{
  "num_hidden_layers": 16,
  "hidden_size": 256,
  "num_attention_heads": 4,
  "num_key_value_heads": 4,
  "head_dim": 64,
  "intermediate_size": 512,
  "vocab_size": 2171,
  "hidden_act": "swiglu",
  "norm": "rmsnorm",
  "norm_place": "pre",
  "norm_eps": 1e-05,
  "positions": "rope",
  "rope_theta": 10000.0,
  "rope_fraction": 1.0,
  "qk_norm": true,
  "attn_scale": 0.125,
  "bias": "none",
  "tie_word_embeddings": false,
  "parallel_block": false,
  "init": "uniform",
  "init_std_qkv": 0.0422,
  "init_std_o": 0.00747,
  "init_std_up": 0.0422,
  "init_std_down": 0.00747,
  "optimizer": "soap_variant",
  "learning_rate": 0.009,
  "lr_mult_qkv": 0.5,
  "beta1": 0.95,
  "beta2": 0.98,
  "lr_head": 0.00652,
  "warmup_steps": 96,
  "schedule": "wsd",
  "decay_fraction": 0.438,
  "decay_shape": "linear",
  "final_lr_fraction": 0.05,
  "batch_tokens": 65536,
  "max_seq_len": 1024,
  "doc_mask": false,
  "train_tokens": 183200000,
  "max_steps": 2796,
  "dataset": "wikipedia_en"
}
Each number is 200 + 40 x the weight over the matrix's rms, rounded and kept within 0 to 999. Layers, rows and columns count from 0.

# layer 12 attention query, 256x256, rms 0.129, rows 11-63, columns 128-191
209,185,173,223,191,214,200,209,200,168,170,160,239,193,145,188,262,249,263,220,213,141,177,167,199,215,258,149,134,220,206,143,214,193,227,281,146,220,250,163,202,193,184,207,215,316,220,226,237,140,128,298,210,189,203,212,211,240,186,210,258,184,214,130
175,191,223,189,127,226,222,175,216,194,181,232,237,176,240,193,233,73,223,204,240,236,167,179,231,183,226,173,260,179,227,222,230,199,269,237,191,245,219,224,194,188,248,178,169,193,139,176,206,202,183,169,193,209,178,191,138,167,176,147,185,243,221,149
158,214,160,137,147,229,215,194,198,242,138,173,208,239,201,266,242,213,189,212,176,171,263,132,205,185,219,161,237,133,170,262,192,195,123,180,208,191,230,202,209,261,230,150,168,213,174,192,262,161,153,171,223,195,214,270,215,247,207,143,166,239,169,112
214,214,226,218,157,221,190,201,204,216,272,195,187,278,251,193,227,164,236,173,264,173,224,236,209,255,185,154,153,176,133,249,163,166,257,221,205,176,193,267,247,132,245,224,262,199,175,190,224,226,166,209,224,208,204,262,253,173,192,314,229,165,221,241
220,217,204,154,252,212,182,259,177,156,224,281,233,149,215,227,216,146,225,168,229,231,207,255,232,183,172,207,216,210,206,186,239,230,234,212,168,223,189,268,252,171,191,204,218,99,259,191,227,266,186,301,158,204,148,120,182,212,211,148,143,237,200,164
163,179,170,236,158,180,183,206,154,151,170,279,161,228,238,131,162,203,191,149,179,215,215,175,202,231,194,198,183,250,261,181,172,215,295,194,211,243,268,252,153,216,189,214,254,188,173,264,188,212,243,240,201,197,247,202,185,231,228,187,144,183,157,180
238,235,145,212,165,282,201,152,245,198,187,265,207,209,274,189,159,156,254,183,162,141,144,230,182,205,170,137,223,187,173,178,191,232,197,222,217,225,182,221,269,163,236,187,176,165,262,211,215,191,235,185,167,193,208,164,173,180,204,199,263,192,157,240
260,221,203,181,172,226,197,186,171,191,212,175,138,236,203,270,184,203,194,292,212,117,240,153,234,180,212,191,128,203,182,192,181,168,187,178,165,142,136,195,210,166,159,234,252,180,160,192,137,270,150,171,228,222,251,249,213,270,184,176,180,218,226,248
194,238,239,135,153,207,219,228,231,215,147,166,249,229,204,238,256,247,170,272,272,159,182,263,233,200,158,157,168,182,266,282,170,242,201,209,194,175,176,188,200,197,135,200,220,214,236,199,115,195,219,256,190,219,217,205,212,159,191,244,216,194,153,187
190,185,157,193,155,195,149,114,199,245,210,207,206,228,246,195,219,212,243,192,286,199,144,258,196,204,224,200,144,207,157,128,240,251,213,267,199,144,183,194,185,227,221,163,226,217,253,151,196,203,133,211,209,163,227,197,183,129,202,144,228,216,249,180
192,222,188,196,247,159,116,136,237,171,204,170,285,234,182,278,145,163,205,243,217,87,149,252,222,166,144,242,240,175,228,132,226,189,171,247,198,71,176,280,184,203,209,255,255,228,140,203,159,75,126,207,177,181,241,206,249,168,220,243,218,186,211,214
207,154,203,180,159,192,154,147,222,229,165,177,187,249,193,133,163,205,140,169,124,308,157,203,160,169,165,236,215,240,245,177,194,165,163,165,251,239,183,235,193,203,155,172,194,250,221,241,199,252,224,297,225,271,223,153,141,255,245,225,176,203,215,174
227,219,196,175,225,166,180,209,91,234,187,187,149,213,182,123,228,109,236,181,166,211,227,146,266,126,168,213,226,191,263,191,154,220,196,202,195,180,202,242,165,187,193,172,228,207,140,161,154,190,165,177,171,219,185,118,179,193,149,151,156,219,178,264
246,157,153,148,234,211,197,194,220,277,237,161,264,195,118,191,303,229,201,313,214,174,177,171,206,208,230,195,205,237,184,194,211,210,194,186,179,228,199,134,173,142,206,260,228,245,185,203,207,174,224,189,151,230,205,212,210,224,172,187,185,190,168,267
144,229,256,201,276,237,238,134,155,110,204,166,226,251,188,201,264,248,273,161,149,234,188,252,212,242,184,219,174,211,219,152,204,214,242,215,167,175,290,138,214,181,241,210,259,143,238,124,203,198,170,160,211,214,210,217,215,222,228,275,238,217,167,133
174,222,176,192,226,182,242,211,176,132,212,234,205,168,242,169,179,247,211,108,117,184,171,265,109,148,214,264,159,255,218,179,216,261,189,226,222,209,241,158,183,184,200,218,141,176,199,249,219,197,158,251,156,147,160,232,218,221,212,230,174,207,171,198
230,185,238,257,208,265,230,287,217,171,184,282,169,175,220,193,231,212,210,227,112,224,204,84,206,256,205,211,166,155,188,173,211,143,168,112,222,265,253,182,257,140,231,209,97,205,228,198,175,276,204,210,188,195,216,231,241,127,192,208,138,155,160,261
103,183,150,224,235,216,196,223,174,233,202,220,293,174,218,203,197,205,199,189,170,194,203,159,242,208,209,185,155,143,198,206,181,201,217,205,144,221,196,201,130,163,210,191,209,182,258,246,239,187,214,273,169,140,252,209,184,201,216,242,189,230,161,170
195,122,201,158,237,214,248,164,189,146,244,256,181,214,187,213,210,308,183,156,191,178,215,210,87,225,256,188,215,189,226,189,194,173,198,232,241,217,234,220,283,187,191,203,204,233,300,150,222,215,168,237,207,198,185,225,185,273,139,234,238,216,146,200
168,214,159,228,176,241,274,179,230,181,247,195,187,228,214,220,208,173,179,176,206,194,217,177,239,155,210,257,261,212,123,187,237,176,171,264,183,191,261,223,205,192,283,248,276,198,206,203,197,248,226,260,202,152,177,233,178,214,189,281,218,170,128,215
235,177,244,169,161,244,211,214,191,245,111,160,183,165,203,207,185,153,207,212,182,189,214,194,200,208,226,207,131,168,119,150,173,208,215,192,260,163,242,202,260,200,224,135,183,232,201,198,221,224,185,268,275,180,231,179,161,216,134,231,214,296,236,225
264,194,126,249,217,155,167,206,140,313,189,203,230,253,264,301,269,67,183,193,221,161,153,166,173,242,180,208,254,153,166,256,250,182,289,156,322,131,85,188,182,219,69,175,174,179,146,204,181,129,190,161,198,134,186,253,348,127,208,157,154,232,276,236
188,323,181,143,169,196,238,186,193,101,106,256,278,228,234,130,155,213,239,220,268,258,272,211,211,269,200,230,145,173,292,229,181,211,215,255,223,204,292,225,163,251,234,252,156,277,187,216,191,172,145,229,148,240,125,177,180,230,174,222,243,155,177,85
188,214,53,223,182,168,158,92,149,171,225,102,211,256,255,266,160,118,282,193,229,159,239,268,188,136,105,205,272,215,149,241,274,242,287,148,185,123,159,268,78,189,176,185,330,81,142,233,276,233,128,171,302,182,168,135,228,223,262,266,155,148,181,189
213,262,119,233,236,184,138,178,204,167,234,135,167,249,194,229,185,172,200,204,247,124,252,249,191,189,186,214,204,191,244,201,236,180,219,165,169,95,174,164,187,193,199,236,243,127,117,181,183,213,143,211,247,174,174,143,168,220,175,159,242,119,170,246
216,160,187,248,162,176,206,166,211,163,235,189,204,178,168,214,252,188,177,297,210,192,148,272,233,255,191,188,322,201,241,163,207,212,175,159,210,228,155,183,215,282,246,179,244,207,103,258,201,157,267,215,134,126,189,191,212,159,199,183,55,203,230,213
188,231,244,221,216,234,148,245,174,218,180,150,207,197,165,231,248,231,103,181,257,182,233,271,239,207,235,144,225,170,226,181,199,255,225,184,207,149,203,169,201,232,155,185,237,205,232,206,176,249,142,237,267,206,204,205,227,177,162,158,222,208,193,207
167,140,214,218,252,271,216,272,204,201,200,169,200,258,234,220,242,212,171,271,157,310,90,179,286,293,170,133,225,94,151,276,205,187,228,119,130,131,260,187,128,168,314,242,237,173,105,235,176,85,192,228,305,163,277,154,283,63,162,252,186,117,167,119
164,146,133,193,183,245,240,221,215,221,125,180,166,249,111,226,195,230,130,206,229,170,195,200,187,247,192,190,209,171,239,201,187,203,197,206,188,193,190,207,234,197,191,246,182,189,175,207,205,202,212,251,222,173,147,232,268,254,139,183,217,217,160,190
132,208,140,183,152,209,265,217,199,222,217,165,228,301,232,194,174,191,216,202,216,248,152,203,180,165,165,223,94,165,285,176,219,201,220,212,206,202,170,282,246,242,213,247,228,178,201,271,116,225,273,201,237,203,172,208,179,149,239,186,195,180,124,223
227,188,229,143,215,190,198,230,230,228,326,134,177,240,137,152,237,235,200,183,248,187,149,206,112,143,194,216,241,214,217,181,228,145,250,222,248,136,252,190,136,216,239,256,187,132,236,252,219,269,198,176,177,241,144,183,190,226,200,238,213,160,169,132
181,220,243,217,193,273,241,231,183,182,275,299,202,167,282,169,275,184,159,214,149,207,191,251,117,227,144,239,140,162,179,180,103,239,93,184,278,289,165,163,206,115,122,200,188,183,180,236,230,189,206,197,233,186,269,137,163,243,273,189,152,138,244,201
186,174,147,220,232,155,275,245,289,183,182,130,243,123,214,148,238,165,209,189,172,230,193,189,211,147,177,122,232,213,208,162,133,202,184,149,192,167,227,222,147,157,266,103,183,200,111,105,188,208,175,145,156,163,219,186,204,177,208,189,175,154,173,294
149,184,183,192,172,212,177,245,244,175,192,201,171,270,219,205,127,242,149,214,222,233,165,237,232,248,212,159,207,261,205,179,216,139,184,199,156,224,255,176,231,205,189,163,164,207,252,230,223,169,225,218,175,192,256,206,229,232,183,245,135,252,317,144
206,203,188,185,193,157,211,158,159,237,252,253,158,191,215,171,204,190,216,118,188,175,147,169,221,187,183,206,172,165,210,197,207,131,197,211,172,235,203,233,224,210,208,196,179,197,197,198,240,128,216,201,173,153,168,299,175,154,231,155,200,167,241,213
181,189,193,153,222,224,266,196,164,166,246,158,164,204,273,168,222,158,208,208,220,204,186,237,204,264,167,226,210,186,250,164,170,222,240,178,253,206,169,187,170,201,222,194,175,202,238,180,185,132,209,165,182,254,153,254,211,216,229,210,213,179,158,225
253,268,153,144,185,171,234,226,224,151,184,112,277,233,200,195,209,210,184,166,213,241,265,279,172,125,181,203,184,270,196,224,235,165,224,204,238,287,182,243,214,213,249,182,162,229,180,269,220,182,225,179,220,241,179,198,221,241,244,242,141,193,222,168
174,174,255,180,177,203,166,221,183,219,209,199,211,218,176,199,126,261,198,284,222,172,184,205,153,199,164,222,157,224,114,176,163,194,171,233,162,171,239,218,161,194,227,194,199,189,152,242,145,268,174,227,246,174,183,225,214,140,96,216,185,187,136,212
256,234,255,190,197,219,205,233,170,174,195,177,207,273,250,180,259,95,169,246,175,81,159,188,205,239,178,220,198,243,167,86,237,236,233,230,185,151,209,213,210,166,193,202,259,159,218,179,98,208,140,140,162,211,197,206,266,264,170,166,234,292,159,193
159,252,222,162,174,150,237,262,196,256,229,160,264,134,208,159,183,206,142,204,180,230,218,166,129,196,301,245,233,220,234,272,183,183,223,181,182,310,207,145,214,224,175,162,180,135,166,219,258,226,232,229,194,299,241,206,203,219,291,169,139,178,235,180
191,148,187,180,151,164,193,213,176,196,164,204,201,211,234,223,213,274,212,96,164,270,239,128,238,230,200,122,197,210,195,227,184,303,199,196,191,269,235,201,193,184,209,169,202,195,103,202,139,175,255,227,154,207,202,199,237,242,196,214,205,211,171,215
197,151,153,156,225,281,217,210,199,238,197,221,169,284,124,225,170,163,203,229,213,231,215,161,184,245,165,240,201,136,203,274,202,172,208,217,212,163,191,162,308,161,150,182,148,217,236,202,125,182,184,188,203,193,146,251,220,181,210,234,179,163,145,160
214,172,208,280,194,249,253,210,176,233,235,167,194,207,200,236,180,165,176,165,231,149,165,183,183,196,197,205,158,175,148,124,236,212,125,212,222,210,264,146,259,200,186,269,228,217,257,190,235,251,216,202,235,154,225,178,194,230,163,182,249,233,250,242
147,199,200,147,218,232,197,185,242,204,263,237,137,180,185,197,171,251,139,165,170,151,229,148,247,218,222,194,192,172,214,137,174,199,166,214,223,101,235,175,203,203,247,287,214,158,231,136,178,244,161,262,169,131,190,191,206,267,177,149,163,165,153,254
183,232,204,266,147,200,219,278,235,221,218,160,165,189,210,147,206,214,157,162,217,243,183,234,166,223,256,117,179,158,118,211,218,220,236,217,221,153,233,207,160,183,228,217,274,209,252,264,161,202,149,192,172,236,210,167,165,154,223,206,210,201,160,218
158,188,95,156,244,164,133,90,130,273,227,203,141,186,226,219,285,171,245,193,183,166,187,130,274,185,231,113,243,117,154,220,202,172,253,210,174,152,144,224,189,194,236,155,278,191,189,138,204,179,144,174,235,118,174,193,245,167,205,231,198,210,209,253
252,177,204,201,203,172,201,203,202,221,220,160,241,239,229,190,159,140,239,234,233,130,154,243,294,212,280,152,157,193,158,203,248,188,186,192,193,200,267,205,228,151,207,220,168,230,183,214,182,188,183,170,196,261,179,220,152,135,198,228,269,250,227,177
145,274,175,137,201,271,201,178,209,220,247,208,153,274,228,320,253,183,243,179,155,156,149,219,267,175,167,157,227,248,202,225,227,150,202,265,191,193,197,223,197,282,191,165,221,168,181,129,207,177,201,99,255,215,296,163,136,122,172,261,209,239,200,155
198,197,223,278,207,176,201,165,115,163,261,225,213,236,149,224,168,121,139,206,270,163,221,202,206,200,207,270,238,255,177,138,228,189,115,178,216,138,232,227,174,191,150,213,240,197,281,269,222,207,181,203,223,201,225,153,201,194,204,178,216,181,170,224
235,189,196,175,191,161,215,140,212,261,187,175,215,170,185,220,170,200,190,216,191,174,168,198,251,138,198,222,225,173,229,172,237,222,214,187,163,149,132,164,188,218,184,175,171,130,188,199,210,198,182,160,164,213,198,227,259,196,197,227,209,208,198,204
171,142,192,213,175,185,212,229,269,256,208,311,140,156,230,104,234,195,211,209,159,202,226,235,187,272,204,290,188,228,271,180,181,245,175,160,221,266,213,132,158,135,159,163,178,286,244,169,126,317,236,293,202,193,210,187,192,192,210,202,139,174,181,226
241,203,217,202,164,220,183,159,174,228,184,228,174,192,183,225,157,256,180,147,183,161,186,163,229,243,178,242,137,210,196,303,202,165,185,217,163,185,162,217,222,203,193,180,182,189,196,177,159,256,199,75,232,192,144,192,177,203,192,256,186,243,217,232
185,206,203,219,229,246,188,158,232,172,208,220,173,190,196,230,184,154,125,154,265,225,270,158,128,239,255,183,229,240,191,229,157,143,189,119,203,229,208,209,259,223,206,148,176,147,234,92,219,161,195,149,257,140,203,204,171,233,201,195,195,216,144,225
# layer 12 attention key, 256x256, rms 0.125, rows 11-63, columns 128-191
174,133,253,140,173,150,170,199,235,138,200,150,67,250,230,187,166,181,171,218,227,209,213,176,200,204,211,215,212,198,228,249,196,201,309,201,195,199,179,241,245,216,231,193,125,143,186,177,143,167,232,185,204,180,145,188,184,120,173,169,163,289,214,192
268,190,253,198,229,231,183,191,178,204,225,231,181,153,195,175,204,183,202,238,185,239,235,144,168,199,231,154,183,168,195,149,191,247,160,234,174,160,214,182,217,197,168,232,98,209,202,173,254,176,195,167,242,162,195,148,159,217,207,196,70,177,169,199
208,174,237,203,150,134,258,259,166,146,205,276,150,199,187,255,187,140,168,212,173,213,191,223,206,196,201,199,171,201,205,189,214,179,231,180,216,255,201,177,197,222,197,164,137,206,235,186,170,185,188,280,135,240,252,173,172,168,158,272,196,178,205,218
248,230,184,259,167,199,217,218,144,180,181,193,203,203,215,177,226,194,145,212,226,182,172,166,218,182,203,213,211,210,198,207,178,213,164,221,233,189,267,145,188,233,210,133,170,195,215,179,256,163,274,160,231,183,196,178,184,128,191,239,178,203,200,233
164,157,111,182,209,221,195,238,137,164,194,197,269,255,294,207,256,239,207,183,99,184,202,134,150,146,178,236,162,204,155,194,203,195,139,201,227,329,169,248,197,232,216,193,290,257,187,177,237,171,244,253,181,160,245,147,261,262,228,180,240,263,226,149
210,262,226,195,185,174,172,207,179,166,170,177,199,176,205,217,208,178,269,223,209,123,195,165,165,170,169,198,169,220,170,227,252,182,247,195,241,208,198,209,179,195,235,144,331,179,110,246,118,215,204,194,217,194,138,181,218,199,252,243,254,192,209,212
167,156,176,191,169,153,139,231,133,212,125,201,140,154,177,228,213,246,117,210,196,245,241,203,144,214,236,220,188,172,256,264,183,225,214,260,275,175,251,194,182,176,215,218,208,244,170,222,162,201,213,121,285,225,193,148,206,148,164,212,190,213,213,153
183,107,189,171,166,252,195,241,218,228,148,220,169,173,219,235,230,226,200,292,240,212,209,166,181,218,226,210,145,171,193,235,205,227,259,190,164,183,227,215,180,172,193,227,210,171,194,204,220,178,220,147,157,211,202,199,193,163,240,212,257,201,227,199
188,178,221,218,168,169,192,117,164,116,183,178,161,165,239,208,199,169,161,257,243,126,201,195,154,130,276,275,161,174,281,209,156,200,245,172,125,186,241,217,180,180,179,245,210,84,183,162,240,157,154,199,223,203,185,151,163,122,149,204,160,134,262,199
183,177,110,215,214,210,152,180,193,226,215,158,188,160,243,197,170,272,212,247,194,227,184,212,215,184,176,230,229,251,191,191,235,230,177,235,151,147,167,208,173,161,197,179,244,205,250,192,248,264,148,195,188,138,185,144,225,103,184,280,200,164,218,248
221,163,129,269,156,145,233,267,170,225,199,253,228,179,210,219,228,144,308,167,221,184,209,237,135,213,195,180,193,180,182,244,179,235,293,180,149,212,123,205,228,197,320,232,224,233,166,174,97,181,173,180,164,216,145,218,112,201,146,199,174,189,254,178
191,174,125,230,129,236,318,199,131,150,247,260,222,263,193,212,221,151,179,204,151,154,180,141,196,192,212,163,264,280,215,160,188,213,190,186,169,264,210,205,237,171,172,256,269,243,193,196,199,244,211,196,129,249,178,266,98,120,155,183,183,204,211,190
194,272,233,203,179,225,250,184,178,209,164,224,151,217,146,215,272,152,168,133,219,255,184,183,173,191,162,170,225,224,194,218,183,169,130,232,238,219,121,217,192,192,155,171,182,172,190,230,189,231,178,186,141,201,228,134,222,213,177,164,209,101,193,158
265,212,311,181,156,231,226,173,223,209,196,119,213,277,244,165,242,169,224,140,168,174,262,183,207,174,115,197,192,160,218,132,208,143,205,196,216,164,120,184,208,266,212,254,213,210,146,172,208,213,235,142,246,147,192,238,173,166,160,215,125,187,211,151
212,283,196,171,194,199,163,243,230,161,221,224,156,221,143,221,193,206,220,137,197,162,265,220,129,123,173,138,215,253,274,243,254,237,138,216,151,181,261,265,241,206,269,237,172,178,230,255,174,193,200,236,140,229,144,184,192,197,315,155,217,102,232,225
194,230,277,179,245,145,225,191,146,187,150,197,177,194,194,245,210,199,238,206,209,290,217,184,80,243,201,184,214,154,220,196,207,204,195,174,207,112,170,206,232,248,205,238,201,167,132,130,208,176,224,94,156,242,115,231,153,254,205,259,245,146,207,163
189,170,168,146,211,264,211,176,128,117,125,231,171,244,203,222,183,244,185,178,172,232,207,239,194,167,286,231,255,178,222,174,279,222,152,170,171,204,171,231,169,226,162,212,116,142,203,271,226,152,234,110,192,168,246,222,210,192,247,173,276,183,230,200
236,244,240,132,170,210,270,88,235,261,204,233,191,203,244,186,219,278,221,151,220,246,298,209,210,188,200,212,168,257,238,105,238,190,222,176,186,144,141,169,182,281,214,181,278,183,211,207,175,371,208,171,202,217,164,150,199,264,230,185,198,202,238,275
250,253,272,225,210,238,204,247,305,239,162,208,138,180,192,198,202,260,196,151,259,176,150,186,229,196,247,218,201,172,172,130,206,182,233,202,196,217,271,180,122,160,234,164,231,240,147,141,214,187,137,206,272,205,249,231,197,191,293,236,176,222,168,280
192,218,151,218,229,247,259,234,180,77,219,164,182,196,178,193,184,202,239,153,235,203,218,179,206,192,153,223,222,202,139,217,163,262,239,246,180,134,291,179,150,186,179,163,212,194,205,134,182,195,140,206,171,222,145,221,168,178,194,174,268,142,201,199
241,121,225,176,228,179,173,251,195,263,169,275,110,157,261,155,202,205,221,198,244,164,218,176,174,193,229,183,194,296,186,226,197,192,188,230,195,166,210,267,222,243,139,317,171,183,215,147,218,211,194,165,204,222,161,267,163,118,228,239,241,235,133,216
148,239,215,274,268,126,156,138,176,203,213,249,185,213,219,124,178,189,251,220,204,321,224,199,263,223,202,189,257,213,223,331,233,184,277,125,208,140,101,236,185,212,205,244,289,139,213,161,131,239,154,210,202,134,130,229,264,249,226,218,203,104,221,278
190,199,179,209,157,185,213,163,208,264,164,140,145,206,279,209,251,223,227,222,245,177,270,287,142,207,260,247,139,229,245,185,228,261,240,263,254,244,210,276,264,186,216,205,234,182,178,212,240,258,254,215,280,189,216,146,209,227,234,233,288,245,180,176
204,249,277,179,240,250,205,234,206,187,167,239,196,182,188,202,210,191,219,230,275,181,199,161,206,180,236,204,216,159,228,253,240,118,159,257,241,180,164,207,212,237,108,172,206,154,169,232,210,240,181,163,177,198,186,215,148,141,192,168,249,239,186,184
224,215,211,179,190,153,144,227,221,212,191,252,229,187,165,158,158,182,196,197,248,199,212,224,234,184,193,155,206,174,203,274,225,220,176,228,179,221,204,206,258,205,223,226,199,138,200,218,166,192,202,126,229,226,152,198,186,227,214,180,239,190,256,162
224,177,176,186,253,233,171,261,214,219,184,149,221,157,156,189,186,137,191,198,210,239,215,151,238,202,152,143,251,186,175,312,183,200,210,242,164,119,203,163,221,191,181,205,214,225,203,211,220,202,212,222,189,192,213,205,231,222,143,159,207,204,191,172
222,178,229,163,265,224,203,237,263,254,147,241,213,160,200,204,196,188,167,215,270,227,168,195,221,164,219,175,228,191,216,215,226,155,243,237,171,224,203,204,189,217,144,234,241,159,130,239,172,171,212,173,201,200,185,248,207,211,178,168,213,227,212,205
224,265,237,174,227,187,138,247,230,197,243,258,203,167,226,225,188,145,262,184,189,240,162,176,168,189,227,178,209,194,155,171,129,228,240,236,190,208,201,205,197,150,319,216,218,195,231,203,155,144,171,196,239,228,160,178,196,200,221,228,191,194,254,191
233,142,226,171,169,117,184,150,150,203,171,201,208,138,227,207,203,223,195,300,200,221,203,165,202,215,231,190,241,238,242,251,171,204,267,246,99,124,116,220,266,138,252,167,196,249,166,164,218,215,234,120,215,150,152,193,214,186,225,165,194,174,228,163
111,222,165,158,251,188,176,201,186,176,189,258,261,171,172,190,209,165,162,221,199,201,209,190,219,267,203,241,207,197,212,283,266,178,140,264,254,196,270,223,165,170,214,238,208,178,252,167,173,215,166,190,202,184,183,160,213,175,270,158,201,125,222,141
213,174,297,172,202,113,203,265,233,149,194,126,119,179,221,211,189,162,191,152,235,168,256,248,207,188,156,227,264,219,206,188,209,211,197,180,260,233,272,195,125,194,183,212,160,159,235,204,209,197,217,228,176,146,179,168,128,235,151,161,162,244,188,197
217,215,143,160,222,226,206,212,160,215,178,189,189,204,201,223,197,190,191,203,159,201,167,213,200,212,180,228,183,204,166,188,250,167,149,167,244,206,213,207,212,167,163,200,172,257,186,204,221,198,214,280,206,238,190,220,180,268,150,199,201,211,125,118
148,191,251,180,171,269,247,228,193,254,223,209,209,168,145,194,193,282,177,239,222,211,293,195,166,194,216,206,181,147,250,178,224,161,125,221,204,157,236,187,212,152,182,205,131,202,234,158,229,234,229,172,183,217,190,198,107,161,182,238,231,177,169,237
186,181,166,246,156,192,196,169,149,174,150,292,173,144,208,186,243,242,215,195,187,223,161,192,135,208,181,175,260,234,218,190,186,228,169,192,198,200,188,166,133,140,195,178,211,182,263,170,165,172,231,210,203,207,220,184,253,218,173,174,215,140,194,213
218,187,230,174,221,237,220,214,252,207,239,218,197,250,245,211,177,209,181,226,180,222,211,167,237,232,162,216,199,217,177,159,263,235,178,165,209,162,246,123,180,199,172,270,208,247,181,158,201,170,114,237,177,180,259,176,195,185,212,125,205,179,181,212
152,202,253,134,215,196,217,189,242,208,244,269,209,203,206,132,180,227,274,233,177,132,182,183,235,162,126,200,156,218,230,213,275,207,118,159,228,192,218,163,186,181,182,161,231,212,188,274,221,167,220,164,249,224,258,195,224,226,170,153,149,221,228,87
238,176,154,245,203,216,272,318,207,178,214,131,203,236,219,160,180,155,245,135,207,200,239,170,160,163,97,202,175,156,155,202,192,227,269,162,213,186,167,133,205,214,194,233,243,293,247,188,181,172,246,237,236,186,192,202,177,296,154,227,145,320,188,155
146,192,186,209,163,243,236,181,176,187,178,139,233,259,203,175,237,243,157,191,220,136,229,190,207,204,250,231,151,200,160,219,177,146,277,206,132,235,193,142,159,155,236,186,207,216,239,163,148,175,216,150,215,165,209,193,225,157,200,230,259,233,202,164
183,175,152,176,298,250,180,221,243,175,184,181,157,177,130,220,141,198,270,238,157,216,167,208,146,236,136,173,148,129,272,157,226,143,125,181,200,200,241,219,145,193,211,193,217,184,201,200,174,156,223,235,166,161,231,218,164,218,195,218,233,188,149,222
209,183,199,171,147,177,250,174,209,207,224,150,157,249,219,181,259,146,185,262,187,179,227,250,233,178,236,208,155,206,173,162,191,170,218,192,227,213,243,192,177,176,218,188,206,200,258,216,230,134,188,194,157,166,203,209,192,232,221,182,222,256,198,167
135,196,229,291,191,163,205,196,134,287,235,221,205,155,187,175,167,196,211,152,202,231,170,124,194,168,182,144,224,291,212,178,191,283,169,190,210,191,146,263,244,258,229,148,205,193,173,157,190,207,283,167,190,180,153,236,242,270,159,261,177,165,210,223
170,141,195,257,244,210,236,161,170,120,259,213,173,158,266,238,204,182,141,189,215,252,211,253,201,172,207,213,165,179,258,242,245,198,170,124,231,161,177,165,154,265,166,217,187,170,303,171,226,259,228,246,213,149,165,161,168,205,202,220,164,175,202,223
216,139,196,212,218,188,179,221,223,141,259,265,251,168,174,178,196,146,237,205,176,266,126,237,200,185,199,234,220,197,262,227,178,214,213,267,200,197,168,171,190,141,239,226,163,250,218,229,219,197,220,239,181,162,196,205,227,224,204,245,132,187,202,171
194,259,169,153,284,205,193,169,185,203,208,208,238,262,211,247,127,243,144,194,249,217,208,170,226,237,159,196,163,211,165,151,244,207,219,244,179,147,237,218,171,231,200,227,176,243,254,204,165,232,201,224,208,230,221,148,109,289,209,188,241,249,152,225
185,68,176,205,173,191,212,140,249,140,162,210,217,249,269,259,206,213,241,182,164,190,248,207,191,199,238,241,162,193,165,191,177,157,140,248,298,186,239,189,236,214,237,130,189,187,226,101,256,178,197,247,207,210,256,137,194,219,195,251,236,175,210,121
218,189,177,175,246,243,214,192,169,240,252,280,175,210,218,158,230,176,169,209,110,200,157,208,168,183,213,150,292,158,128,155,233,190,144,190,194,195,306,174,141,219,236,183,167,235,200,265,278,219,206,148,197,219,228,228,234,200,254,108,165,197,191,260
168,153,192,187,228,331,217,223,172,237,247,274,163,109,224,130,225,245,206,266,183,214,133,88,237,225,231,188,245,235,206,216,196,127,175,197,184,242,218,203,180,214,210,127,234,251,234,97,210,187,277,256,261,116,203,149,275,133,168,156,169,166,254,101
169,238,244,175,193,197,244,212,186,204,227,257,120,219,159,242,199,241,193,181,121,254,266,161,226,238,190,188,165,215,109,90,256,184,202,218,252,240,185,246,221,217,234,167,189,198,171,189,145,215,169,108,132,200,260,249,122,228,203,236,149,209,238,179
190,189,198,160,291,237,154,159,177,152,176,190,263,223,134,135,157,207,259,182,250,165,149,252,266,227,150,182,205,210,221,213,232,141,200,245,224,179,250,216,194,208,204,190,199,102,237,230,217,199,184,255,204,191,214,253,241,127,264,126,154,154,219,194
288,118,257,147,178,158,226,227,266,206,240,130,187,225,221,152,151,248,197,182,227,232,220,166,198,211,195,175,220,187,176,160,168,250,205,168,229,180,175,246,256,226,190,179,170,237,192,218,229,171,192,199,201,235,206,170,236,264,250,185,234,227,232,196
178,189,115,195,297,228,186,253,212,156,167,225,241,110,219,150,197,278,254,218,187,153,139,188,193,200,156,215,166,196,146,201,216,206,211,237,198,208,182,197,233,177,196,168,246,204,150,175,238,194,195,311,204,199,214,158,230,269,197,240,239,226,272,135
135,182,202,218,273,121,253,175,167,196,176,164,234,238,218,165,120,174,202,160,151,180,193,174,193,209,220,157,217,159,189,233,198,157,178,228,164,174,301,181,190,214,240,186,193,135,171,195,241,169,200,263,130,195,233,222,176,188,263,160,202,187,248,202
180,257,239,129,275,163,145,169,143,210,169,292,281,269,238,164,230,214,213,182,183,156,244,234,224,174,217,150,186,159,229,207,191,184,207,176,212,253,124,220,238,189,213,174,199,196,253,173,255,183,194,242,204,200,204,179,303,183,298,200,169,211,201,218
# layer 12 attention value, 256x256, rms 0.143, rows 0-1, columns 128-191
177,184,176,190,167,248,208,277,175,212,179,161,216,252,157,202,177,170,187,196,142,153,219,186,276,190,155,178,207,163,264,183,179,228,228,236,229,191,211,253,211,222,163,159,192,210,146,189,218,213,139,236,224,206,242,246,219,204,173,245,180,182,188,141
183,257,231,217,178,270,182,199,187,200,257,198,247,243,219,180,171,231,173,278,205,239,245,257,136,174,134,162,252,236,213,161,203,204,185,161,218,133,214,220,220,171,232,226,222,225,215,208,179,179,172,207,196,204,219,151,203,170,215,208,267,212,169,179
# layer 12 attention output (transposed), 256x256, rms 0.257, rows 0, columns 128-191
207,242,183,206,223,227,182,155,245,182,270,230,230,167,199,247,169,194,147,156,201,208,185,265,168,248,233,220,228,225,241,235,227,288,199,215,236,240,192,203,193,150,201,209,204,146,209,140,191,236,227,208,211,265,164,208,178,224,221,189,196,269,181,216